Weights of a small GPT-style language model, trained from scratch on English Wikipedia.
Architecture: RMSNorm before each block, rotary positions, biases, tied embeddings, normalized queries and keys, local attention windows, gated attention, LayerScale, capped logits.
Each number is 128 + 24 x the weight over its row's rms, rounded and kept within 0 to 255. Layers, rows and columns count from 0. Numbers have three digits each. The size before them is the row's rms in percent of the matrix's.

# q: layer 3 attention query, 96x96, rms 0.195, rows 37-95, columns 0-47
# k: layer 3 attention key, 96x96, rms 0.214, rows 37-95, columns 0-47
# v: layer 3 attention value, 96x96, rms 0.245, rows 32-95, columns 0-47
# o: layer 3 attention output (transposed), 96x96, rms 0.209, rows 32-95, columns 0-47
# gate: layer 3 MLP gate, 320x96, rms 0.246, rows 0-3, columns 0-47
# up: layer 3 MLP up, 320x96, rms 0.255, rows 0-3, columns 0-47
# down: layer 3 MLP down (transposed), 320x96, rms 0.165, rows 0-2, columns 0-47
q37 109:128130116145156131150110097130128107120096163103122174150100187127151099146143140124140156062122122156117086078145129112154099161118093093152098
k37 075:152127119151096122112155132107129124161076171104096148109108156143101175114132145120132128128113140128051133149136126173122080121085096128120125
q38 102:127144143088125107127188132122133148163152104131167139150126107127131103101141145071136103150095108079119133149125146118113173132116137188152132
k38 074:153141105080104158151153100128141138131151090145149164184141089117141083124108114109139121153121104104150152119137177109111145161136161147160119
q39 098:149185103126131173170181168132143102119182114173138153163132137139083106106118101106128127142150085167086150136099189146111120121163107088157115
k39 089:081138132105148159146201099141168152115160170137126196138141127205142130076162139132141153130139104154107095101135102137120129099107114139092142
q40 100:149154112126141122112112115134149111121148150138121117127113125141135083141112096119104125133095171120130086134165155113133158117173098100117107
k40 098:180121158133115183104129175168147152152128111097130119138077161143148147134141137157164105141161157117094125140129121128139134177128119136138149
q41 105:119085120133162114067126117112095120114118132109150132118096079171143116134128109152145087114139150112119133128157133097141128111126141135136175
k41 098:109141114130159097111144097114114121100104116101152113145143085160140065072155122124152145151127084139138104149119150158109126128194167166139129
q42 099:110093146170114098137156149109113140163112135137120136111122160132129147106112134141130136126132146109101122137140133137102124177108132145089137
k42 089:128119150096073108087122131148175149145132147083168108112099111119171123117123128141120177114140092127126137124131115104130178137143146103147136
q43 099:128084122122106147101162129181147126126171157108118141112129140164116131160105134141119128116109141117097099097131120142129127140153128151123130
k43 098:139136149107121078163109144133187205125108163117151082130113123090089116113105161132136152138117125148108097122133118133129105126157176115092167
q44 111:142123147139098153110079118110138139147142133144133129125139132061106130111106089162120098109148144122136112117082131109124142111150142151168126
k44 106:123127116112141143116141120154139143119130142098142092105127084120151109187115129134131137107115100117177157110074133117122106166132148125102092
q45 101:108100101148115138138176147109121112210123165105137140110129142118113123147127103128138136150189117096093118111139115115141111124128101086094175
k45 087:079060127121166121105131076106140174115141128134146110108130169111153155118144141126115177130114118102139142154140122097167116112122091122106110
q46 105:138146134141149111169182171140162149146123156093132145169132097153146112169119148129135140120123093150154110108124097084116125111131107108114112
k46 089:107123153108107097114168124156124180109106148120148113146106140117146119149142117107077131142116170151129143157104158158095085091141129129111116
q47 102:140120123137129118095099107107152113121138135135138128122158144077123144164176109120100097131150106142113124116130083102117102128079069150160109
k47 106:123130125103101138146126125187157138118169158082140133080109120089127123113137097167168117144130151140152154125149123132157167133142117150146128
q48 072:120177143165152117132158128099129132133126126112087161168121154113104136145119145109111123144158122118108166154166121085104116107089126132111181
k48 087:143136129160151108161116130115095142105141104081111140160133114177145089146137149161105148095123117128144134113185122148145135117124163140134118
q49 073:138191114149115126145112119102147133148081145086126138125159189143141113087124139070109099144124149161145136122120127115127095117193147104114101
k49 071:128082122146086122126091117095144148121128134111135145143132178120137111108134150094116180160134167090106118119153163149140157141134139124159128
q50 100:105152142137150137152151158157147107141147146110110140134077153113118087134078140112115143145105142184121081127122173103119118148124107101109119
k50 075:118143096130129113162141139111111144151151187101126123167156098129120065153073153128127113092132119135134079140136154114128151139147102086117146
q51 114:150133119125178140163092091138151131070101123118095134135115131111130107080142149154142122072109142167099100132101135118143154118127129121117148
k51 080:117160150113149152116133126166164109116099183132132136163130107087118124116144097118122103126149099129114128121103139112104130110160132143149112
q52 113:123144108142127131148084055133155114094140156140158191129136163124122106147153131143150145088147104121133087098129120155126091141163129150131091
k52 082:113144141172104148169146133128158111102098131140089146108105149146095108088130131116155158136102111151121134103126126161126131104152142171087139
q53 078:115107128131109160103154182110080140162107173143135095087123156103110131165123099178128136136109102150141134130120151134116131128147177121149175
k53 074:082093159111116130120132166102137135111147079126114121112080155179103135151114138152157160140130114145166111120129143133144136141105158129156118
q54 103:112136157106124179186145099124172111135154105094141147159155152155116097117120137107107143108162113130133121109155147130146078149141107115156099
k54 078:147140137184161162137150138126157141143127159153157130119104134093120101060153113128103165147090100162086097133092169144099113145107111156099099
q55 090:091118102149132118168066054136132090101137151103132121142099194154115135126150094159137151086085135115128116127145096142110132122120115143113075
k55 084:112121149153124084120136095136137130143082147129167120125099197103112141137140115152158126075080120152095152128141108136121090131116140171130129
q56 103:114097074116140154113122123133115077171139167117097109090161200126132135131102116157144144152153122101105169134162152132120118191145154123162105
k56 086:161129134182146177165126106142155111113151111141146140107127167154146161105151117124127169124162123114138089144136127159118118138154117142154138
q57 110:139130154119124150148136136120114100138141142121185143153148131127137127175102108153145109157089119134136133138150146158125137120157120150154120
k57 094:147134122113127144147165083101059176148114104149113080133116138105141129101146140082134109111147152121147137148091145143107129151090136162129109
q58 092:113127150123121134156143166172172114146115155148109129164114147150100138119153154096134133148103142105104086144194154101149133107117139101131108
k58 096:145068154126093094145153126095158100130158117148127137090118130071095147156154151124139110113145117142126136116160107165135138129108157146117158
q59 117:164152122111086119140144100135104125112146115142123115142189174099124143144120142145130124126105148119135202116139160134066116106176118134159117
k59 097:110110114141139061209125109175115110148127142122128123127095150133141111136118097114126113141114164124125094103071126090126134123139115108114113
q60 093:084135164139124138119151118157120097106114162110115146135140122153159109117111166117102138155116173177114172117095126113151104115098186098168117
k60 102:147134126117118129114132128163097085146145141158127128094096143175088125096121144139154118143162171135161116151114112085134135140131097098094149
q61 115:100128114103110091138150141150154121120153074094115104109099111107125122131152076148134108135144102128121138120118093096113107140166134119155166
k61 099:108089124142206120119116125119171100194110115131094135114122098091121121134143118120169141142150113124137090148134085137130151145107154180131103
q62 126:124166140131120123142104128136161124115140136090152186133130139140103115152151159129149122161104110121165102125107127189135164157178159130179165
k62 099:152140132106128112125134087111150145129093127136157152138102094175084137081108139145112160121115107131086154143132144130106147136108130170064095
q63 094:135135133127105092161114117094142133091140149124143144105081123126102159135152147197155087127141147140145133161146075128126196097063117098087135
k63 101:107133099132132110131110136089165109150153130103151109178141136120168100119100152115099135116098108159134105128089102121118143189117140085121128
v32 083:137152161150124091128179146154111108106146183157128136125091165108133151120157108122082118144088157099156134157087135129113155113120133134152136
o32 082:118128111147116127135153095133090127112148105115126109117121099167139077152094143146132131185102113105172105139106122116112108110176141156114148
v33 077:165167172129153141125148158140132138123130095116124141130126122107140152106124068121102115144152122124119107131121147090125128108118104136122123
o33 100:138151117110166102141153104094123185092113140160122099144128135104138102112127147149152124125133113142121163152077128109136103118084170108120124
v34 093:132115132184084110133152152105120119127153069135160129123131103093131118114130129154153119108121161155130120090143088114144158131143142140101126
o34 096:110130176094101111121122164129096072167116095149128121097117132127119121104093145091172147138101130155106142123141084128142124143132147101110145
v35 075:143124125208139109129127119123123122206124106145131121148142160088133112124126151109164103171095142137139128135124109137150159123125163115155080
o35 079:151138125129121143103114128131139118158178087127127155158103166106090119117094078131140137129152093149090112103108122115106103138083172135104166
v36 083:090119130125161117144123137127164111138084104139091122141151160146147136142127149140119122121177151119178095121121110113139114135149145112106135
o36 096:153144142123161105135102096133143076116181144149172123150149142153087101175115132170140119173154147128150138136159078117137132116102133144087123
v37 092:155107061128147167110143099161145135176106167155154145125094125118145108107117123135141142100163138155129089150145112178162146148051151138140109
o37 095:107110098164167130102082151154134120154125134103118103122092181152139146161131125111151118119147123131136116120126111174153121115086155126124098
v38 079:079129118085094123131095160106137138160130121107120103142109113144147123134116090150185140126093137121116123128180136147103101127087081139111136
o38 092:075149153125126132146124139156117185136127125151100103140087108097085136139133145117127104093123106108120191135127159144130128125097116155108147
v39 078:120111160117081125070139136068119121151157119130160127116151115142135096092112092144113156115113108112118158111159161156108078105121151154134127
o39 077:080105175138106136131152140087140191125113134128176072117106132157112114094140144123129141103107095108105094116101121111094136077120135166125170
v40 082:183105125112183102133118089112137123135126137157105171147110130124096130098126107148122107099113135089097159109134147139085117138152132155165138
o40 087:131089070073135117115130107122133114132143126136123129091095158102111147077122119152111135161127130093149137117169148126106105125162113092164146
v41 081:118162133132127135123105141119119113135133122079152133146141155133117174160098149151113157097142121116166168117138174145160141161142154104162163
o41 088:116136124106142128112134167120147174145084112113089151140129102119158119175108155116116159112100111103135105128119163166156115141140157123161169
v42 088:108142129118117140140122101112101143146105153114107111080085114161085159125157137181159149098148138149094113162142104105109141099128137135119115
o42 090:120100132154122135094194084133119114148120128103079153137123118222123127142111163119111113111101112131165126145152137098158114107112158120132101
v43 081:168097103146142138130150146095138145106148136106122139106085113135108165158106130121142102132132152122163131104140112072087104127162099144112141
o43 085:115127144107166113172159180109147095149152103132120118147141137135110130134119144152099105154172134135182154133109098092134129118165120122149149
v44 084:152130152137093130106133094106108138129102153121111148121121124151090126085124156117170139095112133130137108147147122084114123154078124129179121
o44 107:133100134140125165151091129173126079136136154108121121123110143113104126125120106122125133139163142100145121098156080128095098137100115106163137
v45 083:139112097176121083137147160152126106143109167148108140146153123090128122108144134114184129157180144092141103133131149094145160087127177103123116
o45 085:119123111137116076129090098128132130156146143150108110150145146126151177132126107104137196131170128137130132132097174133100107105117144141129164
v46 082:148133125123135184120174117131105096137111139102123109123114102122111103118109133128110140106140114062155116136147159125125147117157129144123126
o46 097:173134106112157192126141138135121172157097161147104136120164097144096145114079131105087123125103133125107092156159125134107085124107146096118141
v47 086:119099121099097126131135098130150140133137163102134123144156137118122095137103145162164126147136195130149122141178121119125133137147146072131131
o47 088:143128139095119169131124112131168123134074170133116094150122186114122117159187125136155136139171138124109157128143124162128159143148188120119138
v48 085:149141125145191118168096161154134147088124141118175174135146143112112140143107112147145110112138113068154138117115113120135123126171139094135109
o48 105:099161143111167163167128112122139158099120120108136161165105147116151139130107138104148153126163110134146120115063141117138125140139130101169137
v49 086:128128095119137125121115113158126145138154111154100112146134136098125144151125129142128132129133079146137128105080105112147127093160089113173066
o49 087:142141139160141131131102157106105145133087153144124106159159131108146151170105110164126116089091114167141118112105135130134109124135132072168122
v50 086:123130116110162137125128081118180129156157145166116119116064163137160111153107183126106139106143083161122077127096089134117124140140118120156147
o50 076:128151106159144140133136108147136138165120125162111144097146130109167161162115164178137132159152185117140090158099119119158119105105141115125157
v51 088:165133134088119096124133098089103115087108149146207153106114126113142173128151137110128109085135152168142159135075083107134157158095135118073140
o51 091:134162142096101095135135125118094156126117142058141140097168113162105173126087119125161097103171162136137097112099124113150160129120101140105169
v52 080:103152090108122150117136139144133117098116125128127125115143118096099135120135115124138148154091155104138075123148166132083164142070118143135168
o52 091:139121123131137103108116152168150102094084108109114097131131169150156126133106152137148135090099139136114134134143136172084141145114138145121171
v53 078:117128136142104122151132136120124118101175149093147117150119123147143136126125159117154136098163121126128101095152147112140134119095129171156100
o53 082:121118117164093127107127115084152109110141178154171109120095125123156113155115132125118161140116107143159143166140116135151112134147125145133088
v54 080:139170124132123105118116107158165119156181132130158105146140160137108166115140095134141134134085105110125091141110093124110150108078147120107128
o54 090:121150063141099153097137093138105152126126135126101150140098181126120148145137142097134142107094093109172125108134139127121138156153130107102104
v55 092:109145169109119151118121124105169160104127133130129104101076172160128183070110098120104151124154104102103145117131135144120118097117185118097106
o55 090:093117110149089157127152116083111174145173127112157102134109115180124137101133133144115129130155134115113120141153126165080127102124152148129087
v56 090:097095108106162132108133140153113123135119137083146155145155153082103097161141101115144074145079144105135109087105147104139126133112086059123110
o56 086:105095140124123153172111132113134086141124156114091096111144146145101130117127069156114114084084112123101165114134103100140149134121084093107096
v57 079:153186149151122116147129164162112115109123111128131159154117130120121120077104109123150130115121130118150156111147117165159083162193161140115168
o57 085:150120130109143123128125153180142123101111127146089140126111109129146160075150145102147162162118177127108143120124123129127097145194124105097104
v58 093:168133139103138108134145149085153156148130169150113141110113127101148120113136127097134160123159137165140139125144085086139110109149136142142138
o58 099:121113152130119134132157098119092141143115122109121158102128145128152078156172134108081135119132184151136115166160124109162104092177106144158116
v59 079:135153110137096153096158126120157128140140132159108116143129161104109129150164120143133117095161132157164135112113107128096132152131164099096083
o59 097:137092130109119149135169126127116109152172101145113133133073105142086145149099174176085151090136122138148098127118172139145145161118117099134122
v60 088:139140131161119147126145139082132092123144150095114123128163102126094133133119094115135133155073099106101133132100102176107132096221118129122133
o60 091:124131133136150143141108124121131140114179159063128195125124107090130111147098116116126121107118103114088133090114108155128092160171150114163154
v61 086:116130118173148111112142127133142118169099098100109118143095131114150112137132133141165126128146133091121115110155102116096138127101113089104141
o61 096:085168113125117091119132116095117101106139094131110151125089128158112141140152112128142136135120127092145110105124099080153132129116100070121131
v62 078:138170117200125180125118094120125129112153071119108118112137103098146119096115136155094129108120143127095139103162123145121148121121155121144141
o62 091:099142103160162142112105107128133136090078103167131126152124097111115101133118159125126140118124080146066120113107121135139092101138170105085149
v63 085:127154144172074136075146099165145086109139149144127128144115162101156140122130125108132166115115140115106148132145109107097120140149142169128129
o63 096:130161179124075138107140088138150159112136120150106109129148140131113153106085149112119130151135113134112148161115116120114159154146170138153129
q64 024:152126131154127118107096149079119172126122158141140133116112067120131123103174143185129110127130089129157138134137091062131134115123174113119159
k64 026:129094145148103102128115147130115148130127115099141109107147085113135106126136083167117099103124102127112170123166115129120144107091168157114192
q65 026:098142102160099150151140084140143098116122131087133163135173149122127124150102132085159128060113151133097149128137158145142110132137107117124065
k65 036:129167109125104142132145107112160092120107144148148123150161128128163130118138137104160213145134129133112094129123150128132109158120141116098110
q66 032:091133106108111118140140127142143090155126126090121167149157151141123129129090126105142116112107172158107098140114131158142131123140079146121080
k66 036:137161167115125151127159099119140070116120129125096091107143148123162114140122095124162191119116149166108095150117139133151138156091116095113112
q67 029:105125112141132118137151106169135115181141143071111167143142094155119109101109147086126082139129141121126121150110171125110104158086063126135110
k67 028:117140119115100126137099143181119128151144166098153146098181198152116125153110103112123098094158143147120145109155111164141113140085111130146139
q68 044:124169137105097144168089101093099094083143122143131115133148218115087149149126119125110150065113142108119130109119114140165114128166168153133079
k68 034:145140113136137109149141068110167087112130138128116121162166165148140192116153150098138183142125126132127105127095147130146112163163148129134069
q69 037:118125101090122127097158133165135137136095106126146124165104077114119169122130129122104147177155120107161136152130102143123132124099112134099089
k69 042:142124142110103128098151075110133138095101109120153073133137053116167144115147162131112181154130130164117156133136134119119154158098113139106118
q70 042:109138117089115096110122158157144132142144097123146104100126119112128155128111101129110155132156162115141131139107116154126153135115148152104085
k70 049:098154113092101130127169118141163129118170094154142115156118095115120140111134151127086147154145074134146152157118130107106158141168119146142083
q71 051:121101149116128133151135123150134114139099130094160139152143156133141157109127146124160132122120165139192133132137127128140126091127127123097115
k71 065:159126129102153124114133086099126086104121098130124100136125096064158128146175121098108177155147132160148109129126164107107125148134136170121102
q72 091:095167090110171136113110141116121145086130128146125134104110113131086120185127113125114146158142128105100101129098122171148144129123160139143095
k72 080:139130140133175163132102065096143140117124092131144099176113152111153098120154128109145159133127179135098161135121131121154088130138128131143116
q73 135:121124217130138144124126137130146119124114135145141112099115118128154115072100138151164132178212114102137113157127112101146140097113170114130090
k73 125:171097121125156182122099127159086092125130084129157109098143111149120133119128133111125095147119125102156116164148104143130105117122114134130118
q74 134:144164118123094147167125116109123114120126163126114111110125074121157102124145143110176086113112090099136139152122118112114139169122117135131143
k74 121:135134099144118155084116119146140131094122100126175156173115123136152102144142133105158128104131153129121172131084140117105121104154128109133156
q75 121:137155168101146107124119105111149139126137119124101129107152143149166144121132087151161134133127160133120105127124120110131138151149071144156102
k75 121:189157129149167116099147114132118071136123157115127115151123161164157136110135123161138109134136139145129175116138086134127153170129091169147103
q76 120:128123090127118129109127102129119168114131122138104141121099140136103128159130134130127139208162075115120139137104125134133100171136099157154152
k76 128:091123084107124182104107120110106146127135102158121106132131123131165129148139130130182140148125101111149109120109099133142163143123142186138134
q77 125:127177105128154125145123099157121126109155140171155139066144156124115130167134112140127111166131117170122153114113136141132091106112092107127107
k77 138:146116110180142155152131108144127203112136157114139137075137174148154121154149129136150117121127135111137106135148137125159131104124118135119094
q78 136:075161094138163117165132162121122135163137119128126110160135151152117119090159122123128134158183149155109145128143116167170157122111125162090141
k78 141:133133100161152144149153173097178141144132172115146137124146118115155144154118104149102112136120111167124152131141081168106119140088179085151142
q79 128:137148146131115169137114115110137134164149169155128142150107139137157138125124106107089153124143117113152086110146160164083166115128131140115121
k79 134:201139162102126188135144121129115106104150166132118122162138122118120142128134092142125112136142144138101133102139159123112156128123134176148109
q80 027:138112116102147086085149146126082142115118126161131095111096064110100113081149120147137111145127123113147139116152099095106127104113125181108174
k80 039:118124126115131125115118179128100138138118142132140160094108152177106122156104099140111063111135157102127150106121100147119112098125120126131163
q81 025:152119184131110122133083111111114168081121190146160129113123143145137164082151091147110157143131124126131162128143109153109113131137174101145112
k81 038:122084170126091068110098109121113166114101141111165119096137096093147170102143107153133143168120136130105158117169147110123126106107148155130177
q82 031:134145143100106128154088126093102148133135115150132135140133126128127125111083121144141147163082125120129116127161134137136111143174159158132195
k82 033:125137136131108134135110125120134123140125095161090161140101157141093145126118103127112110108122108125150100138110136116133149123182141158141149
q83 038:153127142154137117137122140101144149124159109148159130138139080098149104098117152152164122166136106099128131099165116081133121132148135132120195
k83 039:108113143149160143106090110079093140128108147147100121091132100068148114152119089123139092105093131124087165123145128113125122126099174110119187
q84 041:156122089097096128121178154158137121132094106109126143139101079143145125117099123124113126123133138145142145112106120149143130117063099123117094
k84 038:178155122100068135135143144140122099120128143102158110124115105172140107136130122137142190124153128163113123118151116132128136123070112111106127
q85 036:110122095094133128095145153158093112187138101101117153185104103158121133117123115113123079133108165148112125139130122149124117116099091145121109
k85 026:099138122110084148092112149126094138144117115136111072126137122102134111179114098104108092105108143154127150118143085136122143087074110119108164
q86 039:135134132115124132138149174136133095166150119133124129152118100091116112123106119141091103106109152092077178151099154129115119136120101111121095
k86 038:135121143111103100139116178095113140143100154086123115085153065131164158137107150145124159151129144140130144117128120136144113116056140098105151
q87 057:159129105116147098103144171124153155110126089135117126093089084128094131168106124115098112176127137093083114130111099134134137167106125119119113
k87 047:112141132110067138113168163154150123124147105120132140141108075109155090124130140138110137160161096140114124134130095121118154135116114147105157
q88 086:089128117111115124113111135112120136165091109120144142152136124096105148131084098141121123168118138124182140154122120156153141089090139130123124
k88 089:068170121103076155113150134134110157119131163149146113154151086186110121131097137138146131101105086137109159147121092130134144107102110084119117
q89 119:123102140124138087093135143136175140135110118122184117100132107155142142112136081130142140111083106140159132099104168174111136179120127120102094
k89 118:095103140138120131104166118165147135086102113161108115152169117110141118140131113134114111140145111119160126127130128141113127199129111117116116
q90 132:125084099133075140124131149135133096121101146151124130129143146125145095085105145147073129106109129131136111145143157147203129160118072137112135
k90 135:092099175184142138103114135106148087096128137107147170144106127152111150145138138142113108131120120161146125140155103155158126114154105160123117
q91 128:104074124116146127097122168133141145153131123083123125147096094089132151099181107111139167089177110125143126105104132129082129138139103150116111
k91 138:090122111135118163137131124152110143139145120108141148115115113081156146086154116119107190117136120139132173102121149120137085155106132177126112
q92 144:116138156139132193098129140121150118149141113153095162114126089114119158148144160158139107149149158092112146075126131113187139138171088125127139
k92 142:130137077153109181101169139145149131117147126144127110092113147168099171127115145147143116081112147113157108131154125111112154123106104175127098
q93 120:117156108130187088099149122139093119099125136146130129125146115124135148133131154157173143090144140154092158151144107143134113120148106123120091
k93 123:118172119125153072169139121116130138133127149128121103127110122115128124115150131138073101100125181149128150154163114168121089121125126085157129
q94 137:138092132112185148117143114128106102156104103122120143137149147158133146108113105072139101160120099110120123136120116114116108127133163098127132
k94 137:129157115110173115122108178131109086105101112135104141101118168127107131079101133136147116093107101140143139082136154109141111142124160087111132
q95 126:114142112141125131094162096137079136118139103156149096123104103135100133091145111110081132143174107143156097157130083110103142148137123104118154
k95 132:123158085124116175105174061106130153102117116106134137128078112123142118098136110120094122141150091132142144151180161100135132138165140109120120
v64 090:116105158162123099127120134102105122142125094096098105137146113140131145131153136150158118163102098173153091149126127127147123139110104096127124
o64 090:119096108141147112140144171132127121147113095127097105120105121105133107101142164125146128138111128165131079128139124098161130125108123107134120
v65 098:134114114115136113122093114158129145188131146103109114106168116151118108128150139098148103137162137147106107111141110139104136143105144127145160
o65 090:141124135119130097130089112177116125164144151081136121134152109172108106143120137101146107151164120129115102108143137131123152140130147115121133
v66 097:129111145180134170167128140083095139130131108098164127129115157118112134140111141176099137130126120145110109127148152130110138156171153102126139
o66 094:124094129174139162175127134099107154117119119116152122146129122126115125156088127152114151165147121126135102097124143138115148168155143122126110
v67 087:117089140120110147123144168096186129148133100097136090109168103135124127180145114172120110157112111113127126122118118115128128114144094093090141
o67 097:111130160119105154122143146103145153136144107105157079118164116154155129189160113163137162162138121134142131130073118124118144114148105103129138
v68 087:099161115123189123123104109149160111107124124133163124098161118085118131132128163137082122145125138125108126146088175164115161173114150142146104
o68 093:137182104115175166141093113154140129118152121113153152078148127111112104114137166137123099125154146110107110176103141140152148152101146152157093
v69 100:159101144106167086165131161102138117126135113150177135102100108119150104136137154139082162115103102125163148133137113128130150112145099169119110
o69 096:132108148109135097139125137115119171101156117132188141110092131134163097136122158142107172107126117138197155139109111139127159111154103161098105
v70 098:114085137127156174118138073111144095134148121104134137071092115141126103111136140158124153101163161135102105126113104123104117145090133101101126
o70 096:104109110128156171104152071143136145115143117096128103096109112150128078094140115156115133106179167120119143128159094149138117155073132090091125
v71 097:144132118141123087139097120130171123068141113129130121151068060098110148139114109129156125121166103138111120129160139077147098158042131136088112
o71 095:174150117152120130144100089130152133089133119142122111131086092127101125127124134139175109116149119115066126127147121097153095125077136154100128
v72 086:136096160127207126140172114178167137150153158112120132083103133157124137178127148104154111091111114163138109156151164112132153133098102103162143
o72 087:124076159110190139148163143176169132145139130122111121107125126184110086171126146116152093094125111126134120142123163135118125135122101100149146
v73 092:155133142088097145126137149135092127123094088112155122120163084109115118119117120150131125144108136135098160085148143119144174094170084121149103
o73 094:133133135111101108122139143134118120122078080140121135104154105063127133122122121146119125128102129146090157082153157121152151120162073118129100
v74 092:127159137112160126144152132172099120100128157142172149129123102104114135144133050143147107160131106084154122115116115178158134106169147092101137
o74 088:124125107093160135149142135137099158088131149142174133127126085132115117105101063131146153152119156103169095146137105170146123097147114093103150
v75 095:134100147139154115114145135160078128096129168156130150154119120134154160170152127175161126146136145147127126132131128117122142109093131137151158
o75 093:128083142132160125119146150176071138129146130151142159125141126124128147139143153161140111149145117151101117156145147120112118122117137150143169
v76 095:180129115172152116120073139112140125082149114105085137133138104117132125070140129129113120134110148116142127117111121163083155155119080084127081
o76 092:144177117167165121143080106093130168111160136096094099159145094087149104093156154120132138131123133122106134121109118153093118133152107084153072
v77 092:177115112070132147151139122152116159116130146132133106130120185139125140151099136156121142172107128160137078088121130123113124124112101113104093
o77 090:157119139088151120152126134134121117118110136151120126135120208120137162148123119157095143180085109135138081083140119127131138123131123108089073
v78 091:136131151152124137074144117146105119158143149127120135174096162095099123132134142128141165109098120099109198149139136147133157134080117102099120
o78 090:149147122145136128082139128123120130157175170107109145176099142106120138145107148147153141127109121128132157150124100157148173145074117113091131
v79 094:155164110108102099084101075125115125153103139106126181101129109106144115121120102142166155126097114152123072149154116123148116114139128118142087
o79 090:140150085087121087119103127101121154163112126124105172091124101133161145155114105150152166101098109147130114150138097111161109150121134086146121
v80 089:135109093096114118101163143114100107141111170133131154129126138070116165135154153140108097126121149107164123129128083143149096148168116112118088
o80 085:115128110088095094121179137131107111115119159122112117142137134106080145140111146141114067131112149108124113143122075135141122130146115133112075
v81 095:096107119156109145160150131089121133160111155117127145109149089111125108125120139178166127117163135108147096120117154114117138127148094084112143
o81 092:116119119145103140153182134088118117173092168137109125133138114121123103078110130176128119101145149122084130100132148106118150104149093112124130
v82 093:117121158144110164114120170117159111135168126139143110146098137120169124178135157068102116108177115132100094128110118091121127124135122101113108
o82 090:133127182143105164130104147131143118113159132152166089152073148120122145179141152098115116091161116120127119125122128107132147125125104128112113
v83 096:120158160157150127107154186140120125124134098138123160121140157084144123139106107087123148165140118109130081123118136112109100113115098151120134
o83 099:138169160163115139105138152133131147119142091144125127107119167123159099156109103091127124162144126101087120151135122117130074109119097138100114
v84 093:090098133184135155157088148098106125118125132101162173152137124117078098124086133096152117155108133133119107139140160160136150138107142163140119
o84 097:088113132170098135136101112107103196106144107091137166172150155121116086141089125105144130104104092126107141137105153150156130154123156155130096
v85 098:109129136109140152157112144151137118159110139115148103169063105104115163095140149126113140186087174120141117136147115120166115112138119114142156
o85 097:108141144128137168112107096145102179153098113136113086128098145130123166131138135120141155140088131110155104184117152117170107109165129103123147
v86 087:078180155125139127147088139115077131134139156105094163145111142136173118132145150118126098112126124151150112111091148101123108118087108102125115
o86 095:099147155140112131149124147134126145104144163094135151170130081139142088130148151098121090155131136120127121126096113109160106127102110082128090
v87 094:177127113105207133101170181095094121143130163144081131122100082140145112117127109112108150135162145153151122117151144151145138103099137122119140
o87 094:138148147107154153117140124092068187133130141154080123127119107166166104162150142088128137122180129143148115129088144133134110078124133125105153
v88 095:137133162134163131147162111125108125156144143105102125165099148105117094133148128111138125149085115148147115081107117134131112177110151133148101
o88 094:125124145130134134128151127159083161133138142099090136140065159142106080138157121117156140156108117129117125075118114140142141146120118133155104
v89 101:139124126162144128148158126102147119113125127132134127117145096101116102149122106092121128127057124132137181131115143072113107100120101116126154
o89 091:133125137144129093155182121121142131128119148083144119126130091125129104148139105124145141131075117109138180130095125111132087117125121140115149
v90 089:123147146093124162136133152183177143131124156131119066115100113132128087143118116138133139112126118165128110146100135123131108131159110143160099
o90 089:158135148116151142116130135151161086127120165126119079120093122161111122121087126127130155112129122149167124131077123095144104135168093137133105
v91 091:161141101101143126082102157156104132159152102142100144137106144115127120122145165201122086149104109144151137170119164103134123133133161138138147
o91 091:151154128103133139109135182144131135168168150152094149176115121165123099109144151173096087164118121143144137140108175121149147118142145146138146
v92 099:095134139128142130133083172098185120182154160166103125136127107121123130121093114165131125144122130133130121130145107077109141142134118184112144
o92 097:108156132175136180119102146116156156171169134153101111130126109132172117147093109162145122134114131104157130099104098080120155145140123185120153
v93 090:134100140125050122101146138100114125098129148110154123127133113152119144104114106120166086130157155143118094133112176144111112123121143153134113
o93 088:121104123116057145110100124103091126103157112111136122097104148119093127087130066107138073100147155120129107166105193113123115118118141103125111
v94 094:142130111139060109127125153136127161126078075146077128107077120136153133161158148079149120116135142113120124115166110102093108143131139116103098
o94 094:160135128136074137129125172127134138120110108105098120118082103187160150132143157096151127095092187133136127105163110123096118129128127144134110
v95 095:129115127129117100159110111108100155063131118132120094175140140140136155099130147143144142097079094134124089129147094122128144115068093169170114
o95 095:160158147097130129146097143114098135066135126121124080123144121128111148106132126152131149084097099135149121123151105126133170140083105165175133
gate0 103:118139131117152153137124111146123132177114134152146116119130132085135077085153120158140099107171126157156145107115127086102122139170160124136124
up0 099:144146097116133120110095094157160146171121102113109145119116139128111137111128132149122107143162121116139101112170164100118110133145170094121111
down0 102:118109150102120169096130101137120123176141103119145093137166167142112098130104152169182117093124158155101145109108146111118102117165114144166158
gate1 105:089131193114158135130132152144139160099124096128165101151124130150167127148159093140149112133072134145133119158122141106117113170111143151126076
up1 109:154112106163087146126121134134122141154123159193099158148128157097144134149113139103136140108148086136138103081132124144144105110108114122126137
down1 110:174125116142102166099142126128127095123120124168133154150160123106142112152132157110169129102102148129116140129124112136129153094159105159132180
gate2 096:156148081128119139090132113170140117158112146133114134121113095115117147147101138122121071140165170108120182157148143135100120110155107114138087
up2 083:081152126168137097135163107127152151110149141136098137140121147135130117097155084084093116124128129144173155119132100169161095147142157150167130
down2 090:138122135112121123135170144101157157084120161143142144111087122078144076141116160134091136113183087129141182139149140138130146142136140082084092
gate3 101:135101115107120079119187100126136148131129118152116160136122135099147150153170100111158134140140077156150115154096105138152137141167119152103147
up3 107:167140105099118133110142123127096108134124100138114120104162151108106111138120133112168110151106128074128120144080077125144121131145131138081090